{
  "bias": "none",
  "init_std_o": 0.0,
  "lr": 0.000727,
  "beta1": 0.9,
  "schedule": "cos",
  "train_tokens": 480400000
}
Each number is 128 + 32 x the weight over its row's rms, rounded and kept within 0 to 255. Layers, rows and columns count from 0. Numbers have three digits each. The size before them is the row's rms in percent of the matrix's.

# layer 5 MLP down, 640x2560, rms 0.0893, rows 0-87, columns 2080-2239
098:140127175121149095102151121076107112104110131080105130188106173135122140091083199138095103187089141195159132124098099138112128088143131147199134131171158129111107147174159119133128123082099202114130125119186146102131039189165157148164119111141117098163078125170116151139128113136076138173126169139170175112125089065081144173111178131051195121199131102156181107137152114131119139110110074136106127115077128152108121122174165146092144072114128158148117169083078146174165129155078140
095:117133124153178161055225167093112141144166116140173176167116088165134085118139112176097105118121058142112100153181130107166113185110130187121121129109143130154122150159122111141141069057121116134176108137078092174097122119157156118139055160119117228114144123163102132157152147108078094101126113131130130112068088144079175158099109144057169122118146187176112173143118090138152167155166103165121101176119109138130157140129149121167101148190212172144157112112112144091138155143092132
101:103110117152125203101150173128169087124093145097137136132158106184143121085096095097083161127172150070106131155144165092136114108095077176025098116137143160101132081131141159141194132152109076188151139128090136129090123157132195155126124114142133137080121111045153134107174152086103136097170072112147139124121082064148195111099097174092095143135153146174135109098116074146145071098109105111175086128079132081107111131035137112107203200141196107151113164168147139114113180114130113
097:133165127136112168095139098099102133160140069109136178145161098107166178126060166114116116117165163166146168138168127183097061137154178103126120125154099136100163094099163119111202086114189167100122127104114136168127145124159102068110116151078133149158147126089170096137126126135113140109138118191101147120124168103158123138102072133150145136078170094137120115133133147095162154120095069142123082097075092141111098159165130107089126146139123158188107115170173108134126178113143150
094:062123081138084147067193096106072135110155117167132069142141112160135170065104058206086157186158161165129134147119131125111132121099106138058089115160102111152145111094113170136149116122167094139107179128173107080142135162098112122160083122098118101119172087116175160140167159118087165141064145104143110116128093151149068075126139166130120149102113129129159154116171136125143127072132100150117123128089074161119128139129125144152140157096160098117080107143130178111147113123136054
103:078144104171105135140147118104151145156093138127085129139091141115096167116152118076108139129072106112107102095077130108146146072128183195166159183151122111093141106165094144097069130147072108125153173145111144165127132092136150115152141166124135111148164146110141136183134132144156185100108130094137149141083135113135140135145128185132133106137121122134100076112186073076098146102132102141125100114093109125189140162113125148126150122119125181070178105129096141144128129155088107
101:146132142165107146109125145162163093160158125123106101124102106083184154075133153135129125109135091131126140107094107125133142098117079180147057172128117131134130145144131115134087166159133125115122143134073116138027067076110076154115189117142065111153158121119136138135143080102133117116085179122119126091094127156170171076108174133113096152097099133138150182074112158089093067140090161152125120121147129148126131126171121142148127187128149112083130072148080149119117120092051154
099:135063143140131132122149137086143078181162158175112072101146134166110116110197142214081107186157135134118096130090158066168163138099142143111152127111104147134166120156129174079130132090088089125107180100093139127133155140127103118181130083074145053157112149121134177161145125139164112139163143129149094140104176149183116197175130147081201073090150072143121149124135177074149103119150089116154115119154092125109177167132148134147109116165098167126115109170158166127196139084175152
104:120141122125114138140095158081136160120081144111154097130131113112109112078148072148202095137137144173072141185124122148099083166131083088170076160150106123140113127102130094084096168069136088136153179119128159089121092152152151165174106157113205143105128102189140162117155102126068043106158146095119102120078146158154161205118167096160136113142151165135130122133127130133160104115168113118158151163104150198049121106205142097185120139140204116120130111084102158128121068098232157
099:150105141123123048109132110152147128144100137123099079175149157130099093145106078172062101164082133111097122145134137127096193175140124093135167079124113042110142101150136081199161111151114087145117109085113117139172057078147119188179120163139114071096107153138111118172074142078139166109121149098117154149177139139046125122179139079169083166102130146128075122134125189135051125069161159103060125117083125115157127168178111127122101140096131108155128043094080128148124130129198085
101:140096120149140073150171106218142112085131150152154093126162161151132144152180092152137121119127151095124129077123166137159134135164153117148145165138136101132122091109119195145127131173088145168101172133169168070134097173109120068203110135110100092173127136187146094100147072153125158124127115133127164150101144114098112164105111112142102132066130118091144138099126156078134098171161203169113114216117173125142183160142155129163118067099123186165093154116153149165113158117072122
098:201119102075073114098124155134103158092069081100070176135138116113107101132028135112154096127120172129134122117120079136148123188130139166142119150107120108042107065155099119103081103174135166162128123149181111230178147090178135108128159136151091177150181205155115118135116157127047120161095137109069136146099093091078132117084099108167121158103136152131105110137138117094071116093129111130094145117133100144207106137078122178155112100193111106087144125106085150101206109135185086
103:160140131099113102140091097143140089138142138152158148100156143095120157137169110170168137127093063125087169153122163161127214065125104094112165111184103122132140132151136106135116146118166142118144114108108162145191147126077116184151104123109128089115117119106176103155143079094139103159168173105128160155133156114138106142100135123139114146121128103138139103118139124150133094121096173126076105150124158127157119122135160172109141152090113130178110114128093086121118166157140161
097:105120185119146140174113139124100139197097143078118051098114119128116085160108113111168090098146139089063181185212115116101169124125151111182094144134150166144138098129089143143050154099138161102156111093095137116136127121106130109101102141082096086177099113104103064150116130108107122094132152111146137121182144101106127053190103156178084164154112083140162142151164127106124118122118105152069092128092105122127103156123144098123126124130158115177111098100107085165124123174109122
099:133120082148176109102138107176142114103070074105169186091120173122093111104147102106096157168161107115138086137111050134151140118128120136147178111120178162126133147145145117123088110115130107110085160205145126137079130154107102169141169112143154120179149153129152147098113130137175177164090157110184123130103111131146150147121114147098134118160115142142150163103203095129157066140153148149138176102115111128162152139093098093113118121158144067108144149126131106176089115111118107
105:103111181146133119104112119099196106140155139154171159099155173107137088051151109151206145083147127179162157120141106131181121112121121174091125115156150142098141132057155131131156151176079091115131125108135135063174206147181116173108138093138102086128186195098139145141173090153131135208156174164158195138147129146153140180134170086166125107167108140126155137171170167123105076093120165147122117171153189111095165141087121148078120117148165170125098142124178063105118163134115114
103:111104135073133098127081132103120201142192161146110097135142073156108149086154112040140147153109075153126106142143174133119098134116108064104118143100114042127096107148121137152149165160144165101182151139093155116175101133108078115134202163120102072088174077215104197099092104113158057101131136064108130126138109129146172131113090182146168123131117152085064161133158134094125123116114112157137140126173149135080126061108090120099158133134119106117073139101136146159061190126173108
099:128129086100072125134171158131123114127086148109149132128103104121139192148120136140129120109091113144136146145169129141115104129164110111215085184111137164124100120151096140164140141094068150122113095115169120137129128175101118077143117119137138071152166138119117150166127128149142186198110130052042090123146103186094102119101155077164115107113110126165114120076133132160126109064099154103080161094123138130185136084164121127209137127135136164128142163161099132147126208115179086
100:189163117095139137102113107163137141097121166099131183103139149058131202150124187161194137170111138179141147173127097153101179140134109153146060161076137111122166064130115122149116152126136150121129142136208146143129127138140101059073116166174094140113121196233143120094156119151135098133112145176113126091157057140104163071161116097081111069104159109121062144036146148092132138165123167212152208137145092142149128171145145141165149144127075130160136093108102188195156118076137130
101:172088115102135134098121117101119185096106111139156148112136124208082133120133161149072083093162105133093065125112071172134103143230105134090149174093124075158155092101143153130117159124115117127183069162137095093068128182155116136108129141192183129096135138087128126147135107099143119108134127075122070181125084083070110150155101126164077133124119100205058151090134094117162177107064184149170144118126121141159164118081198149074148137090101135090116133125189132111135174154090110
099:099162123100183137149151097116191127089129211124104105105159124161107078113155132140053146154141143145122107123050131124128175096158100081180112083119059140167149193129085110131142133107123109085129161132214132082140161100151118168188127085125144180175139145121098139172051160132100203141131121083081149135108123055057073156162113120119116130111137137127149138108134134112159127175121103160137149152186119097148102106064129123102101132114171125096150123117088130098152065193128136
100:121181151090107191124061132142081102149067167154146075183081151103141118085102132133081120110144117123117112117141155165168082109153142129088179118147156154073153145029102129131106108109153050206110116146189119132124129158149155168142140112216096165100173155138117157079133130170086116141147184155158142118101152144122154111069158160125091054081138136190145082170146132096136133128167173083101070119130097088096125107062158101122115157150167228104130169105060152088146105118172156
099:172095153109128111134097133168130181105149137118179135138140109185104195109115180097142117103104149127113147153132179060098161157146139143194108076062083160117108112181136078097122093092147091156155115112184096129149110109120085114161136093158116097170117143119129108128115117099118141143135134184100134174086111146140105137134163123139088157101136165073164138136121155076085207172117217072137105137082140124210108172130147091149175076096200159093145137065128143158139085138099121
099:090124105134129104147185109053124128125087118175097168110120140131158085137110116133173167169142107138109139136095153167122105162153131151139118161111174141108124085102109151140121105155206185144180125122161093075162179191142146174121156190087110101163102105082146145148111119158105154102136175085134169135137084135106091121136091162166131139152128150200162187169152187114115175158089128134115107127124142112125138105127154118123130098124141161166159155170204172167102121159050100
097:135091097116151128123165107118167154127129073115059085191086141139079114073120134119046169106128152111143184079203164118175144085127131128152122100082081135147102085092119157073132177125090123150120084087145047119149086159129078143128220143097089116148080144082163119093092209135181087134091122126123137134094101179154149178113099111089182144105134122099142105160120096201139160096183136157112163105110204121118122105106090106181136109110162138122133114138109128134164102116088077
099:213145081108202083135119098132107168092113135168144103059175162103131118158092161118085141149124142191113117122120114137081126099099082118104129107159088192163160143080147105142149125111124087093091120156037140175083144188191112098112116051190149106174105131122115091115167158136107135116154088130161110132142095167089151134121160174096077140155192083095178146162122139156121085090095148119127093154114051106109093133138094128068096127153106159155090134077096146124120112095110098
101:177097174162194130190162155155124100110100149162082151139098112138161100109177181175160150162131102140061170121116151179150131157121101158126093100083130091105161118144150147144133134126156154109090139132107125169136116103117163156136106142092141143137095173097091099161129095132139135116155213112100177102139081088118124109133131149153125140112080189171180194157126127123082179189086128108095072122171133191150086123143180146098176103124081128146178128162138139141089156065147110
110:165147074145134126117111128064113023114149137097118142083109105121151162127154089210065178089139153118203117113129149112105092169124116070104115115144129156094129120134121112149134165155163133085134100128081108129168184114122132134137061153121128105123122098099105115156142104133136146088140153111071117076132183187084062127164138120117077144149119092127152145129182110146111140068153118129149124144139164102126096134141148097123116132155111171151112038148133136122222107145085132
099:150129107130129090083182131157098137110092105109187180134130102079178116173115155123133144117143178062104094121107058126081119154122133129105178155110135114027098141095177144149149112110176150114193131115169070149105152073183145129121101121119172097075132131139106122107135145130179106099091126134136116062167130085077174176108202131134151174155151156099070102149110111120128139130130102157140096108151144134086165177135141161130141211101144115102071156185103088123172112116169097
102:090143102132100094160089156123121096152156096120110156166129174196168116099117139130148137167120127153090143174208170093181203091085146141124145076121158110159166093111126115131101111163102092134117128120129126086063161167156134139144180151168129184086122113160153065102138112061166113144112091133115148142142131125077196164113141152135097113112165188137090049156120138108153123087106179110125167184163115194148126128117194175148085153089115100140135133117129084060080141119118107
098:102126198145132107137192125126139111132106119176117139094158072120114148128150134146163105112186136137128150098167130133169131164171171122144143178134145162180088107126132095171130171198186082062150148098163110123124139183150109059107098131106126154161109120193115144194117111168142175120123118104060081103146148105131147167148124134175118136165102155165129159083118130114123088103148118105180118137124122089150137106157120148142098083162113081155083138135099111088171131179120122
098:108098147085150118121161150168168114107099149092096121129079124113167165173076152121125183139133128232126127104111072162140087101080169136127206149132112184100170109140129109095101101098096174145196093064173100132155109109128172173099103146098118111104106098118137126146121142125056117084161107158155137147077170099124091144105090148201123127112121134218173084114114118147123083129150084104096165141146178144210142125142118129180163105166085139161161186148145109100130133100169095
097:132086123104143143135183203122164128181165153137124022091109117168085074198115126081130079133138173063152096123133133100095157199148116120167107142119070107195111081118119107153148082085087132118133102105158120061178107073166137129066107162091155150085119098154119117194146112161105175133101126147147128089071146087105112117139134175124110135174143105111184139186115195094151141159150108164181159082117119163070152098145129127153139098099134170079132146175121119083122079140091155
100:074170138106135129093171161172181155127073160100098210178092146158143196111149166151128137126123113118136123124155152109145085128125119094105162138120152127110126113117152108151145151123089037090111110125062148179115132147114091202150203100118119079125092081110073119143118142135154148061136074137121107160089189136118135129098151126086128100174125137127102120136164131101158074153062093139131155192142141155136143092122120072103118118101117125140131145135133065121119146134081190
098:212105133147102104117083126122095126153123136099066138163174083142105113156165142164091123094094142145089104145125124158117119146149107131137111090108162132146187123084143119130102156185101139170144089118185171123132181164112121134140087135100087059184170138178176102086143074166073103122143085123118155129116169144136146112067151135097099150111121178158152124158124138184132149086127112085134136128152131100142089149144181138152144056090102126065117167121139118169147163097109171
100:140146160157143122167075146159160141141112142093064126157115113130117084145139123132115146060164153095132102069075187145147132122084154188141111140113153089171177153170115143108103101207168191059108117075097104133082143093123098117123122109107126065128091093110187152113107131159172172138198045131091150118131148161139107147119156138144149103128118128158156191088183096120137106095150143121138135164095122154129122108121106122062176061147099128100100053167099099109182161076122142
102:151149140128107136169090150138079107126087147107120094152139136140127130100137138144141099145139103145180117148105114068148102152094078106087117134093160124163157074123011145078094085114096123086106107092141106101111181092139061125139118100105100068103152077099119149155124161127117136094157136080097125124171169047104099092089072050141112195153073107106085129101098139080164116090107089123119110127153096172150169084128086128153120073127152111124147073111124113128151110109109112
100:190142118121142137137104128175105125155163150077081155103138154150110126075096085133116147126109135166130113114145141168182114146163078131103147104186118105081086157154103122091144110089149143117092128131111131190090098087129128100084069205128113138119167156104133146109084157169061134056077098114148094153145136176126152106148104147154099129119132184177052083125116113144118093155158124104106089122093209137120145182144186116162136104136174107132114130047138115113142138182229131
100:113170126155128165134133107210165136124117097144121136103138151110090127095137094096110158097154153087180078142133088120173091098106121181185150115166190123120154131114125151148161149133122080122169112143110137132115147112112140155169090141089126161104135067120187101101093159107151159152114117104157146157134133138226135109109125136070131197129157051145127099189081118101135083081148142137140142123134143127187085159126143132141138149114121162117168158126135117088125144125105166
101:138165189147159133104159111195097114145167121177135134132181132133125156148159156149085119174067126120132122107171132071096159092090125147161133132126123159132160119094099092130115121104163170152161162056068062124103161097140125127100066111116137130116123139152135060097139136138124136107151096113127128117126163114214134209146149121079175119131112088145102132137140143079091159154091124129102123177116125122131122104170143137179090149140086090134083139133129135113155123158070161
096:164174136111160087189128096137123134105103142079122131152186088120140138086185129085134126126118158119130095131133159109092107073140165087113089122131195152113141143111137110158146176110087114172094105183160183156148134110154136144178144126090163188077106085128184141148119110171130129134113180099157132088178107159193126168152182129116129085171160096121159136072081083108090116122161109123160133174139167065145122163091132126087184118210174146141113145122106126098095133103148152
101:092166099105108101116081128103130145167157137117120186145157166143136147115156096108086096139134121210186158132099108143095108124139153147079144120156196104133172149079086129107124146116154155099172134159106117166095141169104126117029109159095127146124169097058142151103129103163139087141098127149102171140110135119115088109151144131087079106101204079071146185137116143103201130110146107102107117100107140121132150101119112177043170111168124122096140130111105104136055093125133133
100:073138152149080117090144136090107048101107114098088125097169166125160125176131130177167142143152053101103111178138127092062138146143141121146139068138093171124133117176108114155105031119053078105110191111122109130120120071085197158120098136132112105072135114142131080141124123159103111138149228114079141138141160133065155089160144135134146143187127157136102114147110089123174162113085110106142138057090025092172123116052104178094133149239115161114074107127152159104108215206156130
097:135170126130159088151098079114123126167127166122110113157110139127141054130106145153110109122143108144156104160078139138148106144131109169099155137115071132076141170122074137146146146081153054124080165142133067134145143107131144085132140060186114188111146084162123146084143181056160152098150076158130143106182095154140172165132109087055126142138098131115193065058098115185187188125107126119127141142130173109118179098134104155080082133154163120118125060160093104114091098101150122
098:140118121082088105177087126108096120163112098151137128151116101132097146197086201106111126164187195116141120142124106133112136135150109113186140093138108077198119146073077106130150142137129093134151110154117118120114118111088126117112146112124182118142125124099136120110133133133126157088141088132115153094110109167083167149092136186181178121100190131170164068132118129141148117141132107108076133145181108130171109108131119135194147126139063161157116163092180127091111118116072160
098:095122111156102143199132107139124104129121124161127095169143127114207104087132179183133059129148151025122130107097119084149082153137103135136088128120214137135126103111104178199143132069152167154073128127130144126113100114088178173108139041125165072106135033111192150177103140193122131055153114118121116124087160124096212145116143167120121094071077139068123101128160200121106151135128198145084152122086124135136128197145106149083058098088107157164096080118153087148115152087157109
101:085101109118126132152054114155158187167178211162164081115150158132124178146148168163123131095161167128149137073144125166124080135123126219133116121110067162139115141166153167116172102116174167088094132144097113219115077131166135099058124130161112082149102117161093095152163130085142090182102126118092131142109160131067098133131136136165056101123153147159134115109136173139117158148110175120128120160164128231156158086167121168151099102093114146147096129139188140122104140149120160
099:175205158234087158128101124151181104126138130145116163120150143124157161126147056176144168123128088129160102051095100144143096121181136139140167144145128141141163155090159102119093105099088154117132128126083094163165134140091163114133115145099064066134127099079165126081102139143127058130115087176150115121126114152086096094135111116110150149143184152132074111142082156077118074117140181148133101150132069165175182107159170126113059116155080136109126132091099085140123118106125168
101:136138095139119121106083079118128153134046116128118155151050215127092124163121188136209114159114075138170091196144111119063032118133181117094110168162133127115146174070121158118153144158073140158086210170183164153098201136084116154113099143139161135132163107143164150174183142117131131164151149142190137158170185168139108079166124147119170106149114097192128154096121076118177197132087170076155172156144138113137122156148117134119143126107144121070130181064084134145084090172057154
097:091152134156143115138135145149124127162119148174090170094147140134186106090130122075104134144136173104127170159117137119119139123156092082135163093131114073122146031170132145124127164139125084163129124173165089069118159123119177150144130080135083103106063183137106091070157154139110143119115115101143110123194097135162173135088111231102182161100133091098140113136161177168123146117183116065086091147113135101140147126156143150088138188106114130159131102114124123134085079114122126
104:165150126205142138164143119149166159097103137122157111141141134180152160208040163152166114124155103148152160106177142071138138158085153152108148138170140116122098128123106110103195125142082134173149106123157130176122123101147138133112172153118214118150152123092129106141201161173127156117113133132175113140140170072110103095149163150112124124100100149117161151096119135125096137104095151073155091153087128156182119130115119174125152042112113170151123150162090148102147142114192117
100:100120105112151101070152139170088125096145130174109125144143219108069133183128102199141176086098133113144115078152165142148134084068092075104105162090046143072049129110075172107105084129160093089159169139120127106127181093132106139099100142099120133159128133141132050073170115151108147125137124104110122081103184138134121122103097142156140129203154085128126116127109135132132132159087121079079141156192131148154129167117175142115161165136066173139110097149141125087112192114047138
100:169174075089188180105130138149149089097165143139102121133132067111102115087135143121062137153129113120076114093081203114135074144138128141106136139070114081082123103123147120139100109124112118119084116127102140152125143142118162165073059138153084173134121133124100112149167117112135175118105075181126140128180165110184122192220090149084106120129037110173163136148144082201121173225097123134157107150062112103148113153162164122118113141054107138115161163139179132098136148079124201
101:136119166144142106121207158138137120150164121154122120086125110159164116191138174060120120103110115153167133088091122104169056090156151130102135127174161101170140150076096163120175139182134115132140061089084107153073141130123109127069109133155075175130161162122198136140153150139147126125129143107137095132167127111178140120149110179188194100134105090078089145132101136118105115113076118095095131206104094118131148115167098168090134124134069054140133142208172197112118118075138127
097:180163165178129110111070106150189100149089134101118136149120119080126125153138113167170121104112100132094162172124159077133147109106151152145094125106210111143139119180109153107139166124127166157197133089094118135112129131140153178113091157078119140086096118146172147101145122141123101147132128102052151130119180166173102110088138118142162148125156126101103070123156142148078144132133166107125090200117137088197130116041179134153168125118151089110128094125132111093134084166135120
099:131126143150108133093099166190118134103162122145091149167115117208151144128138224132143080095125162093145165068152120109138143097140105125066086113101163116174055086133179093129149138068084143126189122147115122154149129137142143111145095072132106137121097125120117122152072106163175076088132075094120163091046103108145143110135066162117156134107149156084096158163095073065086135183128134143117113088107095077184159126144091079126115149133109101105144133105139080134179210074165132
098:111180094095133165074140106156200134106120073112128110154116128107131093056111135174160168143101111123149154081141107102183154112195141158127099126177112123142075104112124152145105109121113133091138143126180112132126110085217142132097136111108096148109103152143069179136162087095082072138150160117152137139120125101146128180115140159113116147109133142136121100109103062124130144157137162118163094102172166140198125183151139080156111153132254112098082138146136118109083145158133153
099:152135149126094166118173130157123104121190179122177176122105108124120107102199096058163134114075152148178099051172169171161110080099195110098173172143131128151176175116120127080072179142106158192169138123084132128126155130153120103170092175094126125087053123115140141135127110132099159102104101178155103107100185160188133162112110152197148182089131110138146124138148090110215137102062139083150118147114131154140152106118147157040088156119127118169140111121176111159133129129166111
099:100110107071168111151108118153121153171113155086127056097117154128126126175101141130111140121172206132172173120139160160163127110153112110068062120091194086111152100095144086168163177184127106128117112072168107122161125164137159105145104075102113092089138136100142107133029177128113185184159093166078122137142139127157107151143091166113151099144149083112195122114123148127172146160128141141064141086094089084116150095124166118151095128126133131155114142179158126164105181089168125
099:144128134151093148124117128147091143082154163134134125143084133095172120138094159129205139117127121115134155091144148132119190111115169176164162146207163119114092090129135126095163094169099112169151101132119171108159104131147105077168149137138124160127093126124147141120141139060100126101100088114191123073146114115187124073065156167161102122166119068135136152119093131120173153188172137139070123081123130121107082128053128085157146154172117131130126121101104071110130165134149099
102:189141142134147117122160141141121151125114073121159084134137142087130108155125123163130166159010090162156127137171187180118159110103148084074108129116130114183153116141073091137177104064112110188114146105098133135131139100114109135201129235147136175119124100143154150147147122115060103163178148138115148091130115138118153140133065152150134132170079129146139121135177114113110101143139134150122143130163131141138132177105120094127140125103169139163042128114083053163057135143111120
099:141170154114122140138155164113134164141144137145186150084110165074197126122165071153057123113169147109149179153124133170092122111094135062154121136131113139131145112051152136130114131119083066069178172136072222135166129105184107102134178180168101133135125128189113180149141144137136065164182093145100136035135104143147113099138103114123192123069100107124098112129125119069189072113105154109170185114142149172091181167149173073155107165108154108121135120151110146099127122102180133
100:139104117079135176125116109157122137115083060154144110122166091116203160180124078120043207156091152170130131133156130179165080109052133173138149160102141051096073081116121119127147151119181158118178108073077099219157133157123103132114104097104183151090077115149085110183095148160062153057152100138124093127164146114196127108126171087069183134126191149192078106185089150106121103159090090105148190140109123092099134093134164144147106166132133134161085094128157192100129162150093154
099:181123198136103105093127124108139122126075120019087163109125122132081143115156127110079126113191121100219094146139130119186142058148138213199141024109168152138159094108103106128116175081096141098078127104144120132156126167111105143144108092151165148125134142124069156104115087119111100089121107136107166117131143119111131116124094158088139100056093195142164087182122122126118057143227168140110180144114053119141092177176113096114127126123154082144154138115105130148116172137155189
100:108141091145114123123176018076090147113176160155140183111170072116132141151102134105147097145135081122172108083102126192152151144142091123117137096111108125138173152119123126116145083118096148151101141137127150119115092127097102108109123167134091157126174131133086092119122076192135063113171184136119143152155150145139111169111108158114140109107145156082159194099108119131089140116115135147100101090153134106122091118087099131114168138150161051172057130088103189134102084146154137
103:133088140163087190125129105085104150147115142150078107139108110176180113145120075111143133121150139167133170075091127147168124154067137139140125163154150134128169103112117126102112109164123110109166071127162143091162156156129143105191098145160156097173143190133104134124109120117120196125133104172113149173089121131133081119145098129085119084113124176166078114103159100125202168200127112111111147121130150115140153158148141153142083110135116100139097133125161150095081148154142140
101:140125154142142144123096116136171114152134141130101138052144099189079143093092182203102159054132096099115129092132183127166087125142127068151125124092156166100152150184145095065130146087178159126132123121155115091156166101174133095089081089135110117123178105116154120146134228083142083124143101122134154146056125180166150134076091116143061169182120231067069145151131152140138127089114165134161151147162146132168158119108082168110135116073127094110070157116189129132071137113161069
101:124155106131122139115182090181072111163119080100116100121123069088138102125175151201124144099092090182131200184110124134161162117127114028096100152128086062098097082095085153093178083071158136092136134083125165181149170124092190197128111122164157124104161099105138197160086096126101173125130147087102124170169119133138119113079157127121139119069130123166133161171185117153172162180138128128145188098122179121127118091136151166156141110156143177109169111154139110104157100126101115
115:141198137106124120067161124131098081208132118118129131140085089134167117168109132160180135148092140176173143090128112126190139077081090132150147131147083140076134109132130140104102087079142136101122080152128158136118150127132129104089126114113107150131088072147080094129168124123102130082087139117158114145042131101183092103164135118064132098081113154107149135100138103125094078150087099115252087166073194159145118142130125078092142098112158119223112135120142094076166046099120148
098:145072133123174120146140057157069151184116193188151115152129150110097198140143056153109061130141148110140040162147146122164125135108216103192118152188083131146111113154107100089165149146141210119174082104121140133118125120120123103193078116158113172139139118126136175145087120156123150132103100133112145124124170160178123166134148139095145148184133107163149092113124082102095095126122036097152172095138113120159148125138166062127089192196106093108136093151137121092112173175103120
098:070124147110123156171164096132171114154117108161131152125166068146122074087170126134129154147124123101093178149125114087127116158192141135095110161152093135091178114127132140161117143120134150106139161158171146125103111156129131146122113123120107143148102129107071119089104132079128153115111100146091106178166106121093095139024059148182141098075154105150129091139176132151107203146178173126101083130083127151115139119180138170057130068156139117082123141168129125163115120117193055
096:140114211113104141091155114129105129163136125183089109147130105071118116169160147118122154149120096166128105081129133069142115122140133083130086127097141117161157143090133119146132099164117094141121094098119131090087065153158126134109123181152143166115095184108151120102018121111142110132150136140093145056129134123131093072136103041104098141153148128139129149084111102101174124110107108166103117099107115083123156172128174134191137138135129141067114133082145137142130083097044123
097:097127120094146116168160098072160098119125058193115074097143171135091129117120193140190121127120105087131139142157109138148180108165087077146156166169099133139100094180125193140142160135131136057096109141131114119153115122114124112140141151110164150053128077094058106115140174171072163128110124130128094150110155216178095106113175146140113140152088070136157036154098078115108156151151166110162122128126146114094161160152121154173095080107094079099196149174139108123118082108150122
100:123118182146149060175108123152176130169112158090066098092064152080125169147127133181122105096124126117100098185142094089090124160114143138140141095162144142104161117135128077146132113137165116175135124116156062111153165079124084063155134133221125126071116148150138130089093053108108149113133129152093155152168076023064105154144141141062199113130160073145129182158138105133146173120111097109069107121153091132077132158122128109163124166145201120144126103104107090139123094205129119
100:162124081119131140141139110128092144068146091101089112138133120133121016144149182169098137198143129118143108132161184132133134151139120099185166154085085147148084131156144163148133107138163144152142099114139117113130090119115141087115076093119113123147143109090120105159145186136153140084107119133073044173138109083098081142114068150103159163117115097150122131132122057120126133138154099185131160131177112169108161121153080129093104109162091080108123173121114152104200144134134106
102:127182097117138150154078135108098175141134119158161090138097156135137065202127216134165138165116145098142091135096139143114175115100162111151131118119109120148157128144149158102112108140165125111181142067172172151104151094133135136128117161144123215124095121096176102114131152101146135159148148155139144096112119104161132158182140022133152160130140078141150154113124118155089174173107144166150140159190108123154157143093095099128205131136131152138083137146156075185193117123097101
097:152141168129091105123077131162185181109083128152109107095153122118115130137093127181134172166138146064101157186110150043148082111120106130168120159095146186161105152102116136091126086130208095104117073158166143139175129131115133145102167156115164103168113114151144124111171140140171146135152181066185143140135184085111153096150142140163140103124194169129120128169105069107132117058096131110122189099157115146087103158084137109088139165154147155097035106141116100118110166123133120
098:071136148141080108121149178149080135125142157136122117147133115089122093137116145120065170072157100157106114146118099137131172090111217087135137129145124158106138178139104129146183178139085117107168064147207139144185103126081146067110118175161139189124140160176136162133078135135121078091157178152148156135158170117121109117067142128139113090137167112181138090094124128080163113062089118135114141158112129114083102070089189102191152135105158122131078166167153174102118158132146161
101:120109130156116104182084117159138145086132158156125102138114097101156098171123140124161159134149152181088153115120121163067151078139125143138127099132144168142139139183151120139120132114178115119162129169128116125108150153154095091107173187197143106102042132123071046099140147117117142145162096104179106192066153123144166116152139134205158060156075124139123140133090105086112077139121150152120193198164126176091128065141096166090113116213079126156130169125111133108122120058144164
100:165127107111166103164136174122100126128114090116142156163092178150118111055168134169096119125110125139095137167101110140176139197153115106176140157201079159130171150119184164201132110152160160171079196152108148124106122089201144143121153145184068167092131072082090122157095157112139195108136122159079134086101140149145099123160143141139202146134092136094181132059130091135102112138123082124138075141080097118156112135122147120110121134116086091123091120102070093117126090187183095
100:090086165121147126117114127067090103049096156095086174121120186150182109095141128112118187136113126120100154161117137201129140124173107144139156125158188152192106141112160185111079128128139126135147166113163140102115072143110196203115131121135095233084129097144104159177098117166103165078173150123097140136165123110077131103110099189140143165139213115079109128104117119135112075157136133133141119111103094134122092168116145088131148077191191107138078135166138129125097117174229095
098:103140122116123136108173128099113122114097121130197158090143132155143077105131120102211156164132057087208107175121160109134158108118124112137126144068143160072184155131171150095147094104091136116138100084205152112176149087144137134194157056153157125127165110113131163133140152147105083099135101188145123084158135132129167157077170186145084154120173115136117127195122150173111150059164122137098087086119124116141155143143191092138121087067171205188144123103114138151187134150165112
101:080114108104181138122147090170160114200106081082157124111171133135068072145130093097137122165113148120129153112110083152152109173064169172100074112121141101180076169094079129083123156096135100107130144117104114057186181122147126116181107135117126104106180121186089102141109102118098165112104071163142103134114141136148160157142153126074145160154139088129214092145126086163109123118117061115121134131117173080117188142145132131142115147134114125099138113158110140133122110148139170
099:115145145124143132161118168089107085169101146163144136159153104189143112105134104118127136142160156105128128131093108150153082146162091162105147117138137088092032169122119166135135086109110098098094101125070075082168117101124124114157065116072105105125163148142156141046174140122144072152109122138137107170091105134138138111147182073127154131122130095129095159076132112155108136164176172135098140110118110125136167049138169114172166062084138121129124130078109163129134151153127096
100:148138111133092122077110147124182179123162111158136181117178162125104187156143173098159111153101170151084186103121138161111151136127098126100099100137087156174139112177181149113170079135105151135104133149140190096074124131061117174121136094162091104116154123138167131102208117057053135154079141079102106087137096070164128157123111116123088196140161137139093112145151085126176144161117107159077109136159159152156147162109127089112115126097092116148139141110139104106093088177145126
100:195087171126141097157149117137129157128102099074188160046082136115123135091155130164088062118154144160099117140098061081120145070063078109150107179112147105074120097113049099135097083060146059140102109122154180092088104164125174174128172141107079101140170167122135166132193113124125146155120163185156098116086124129147084138123083124170138197143107118129164131125136167131109127108123126126124090078138154130116152151128115133154153067124084124086179055076106153163176129148132139
100:095111110089160126171134079102176132090132190159124107146109090147118149118161164172142129136191092125107105140108130123108128170158134113157140110143128116126152143072183164107066085150120067116181148197063160134096161151128152129102135135177079114152125141118166164158144122182083113117101153178080084181139137055093082136154125119135175104132143152076113192113156111098097123078091109162125129125155134110151119165137177133160126134156134108116092130186081116119120159139095158
100:117202123065133140090168144121083088088124155059148149169131097135114129156097084125167172138143086124142145137112169155074123120093092143103149152124142175135106178165102103093128136085183095138073192177174087134153121169076085102141124149119096183171089159149135129165117163139187136128087156112098134129139126123147151125122142166157120156168172100095127124073152160146123140102124119149143122102133168135131093115136136112183116111119094162189147124160134069106156187128123166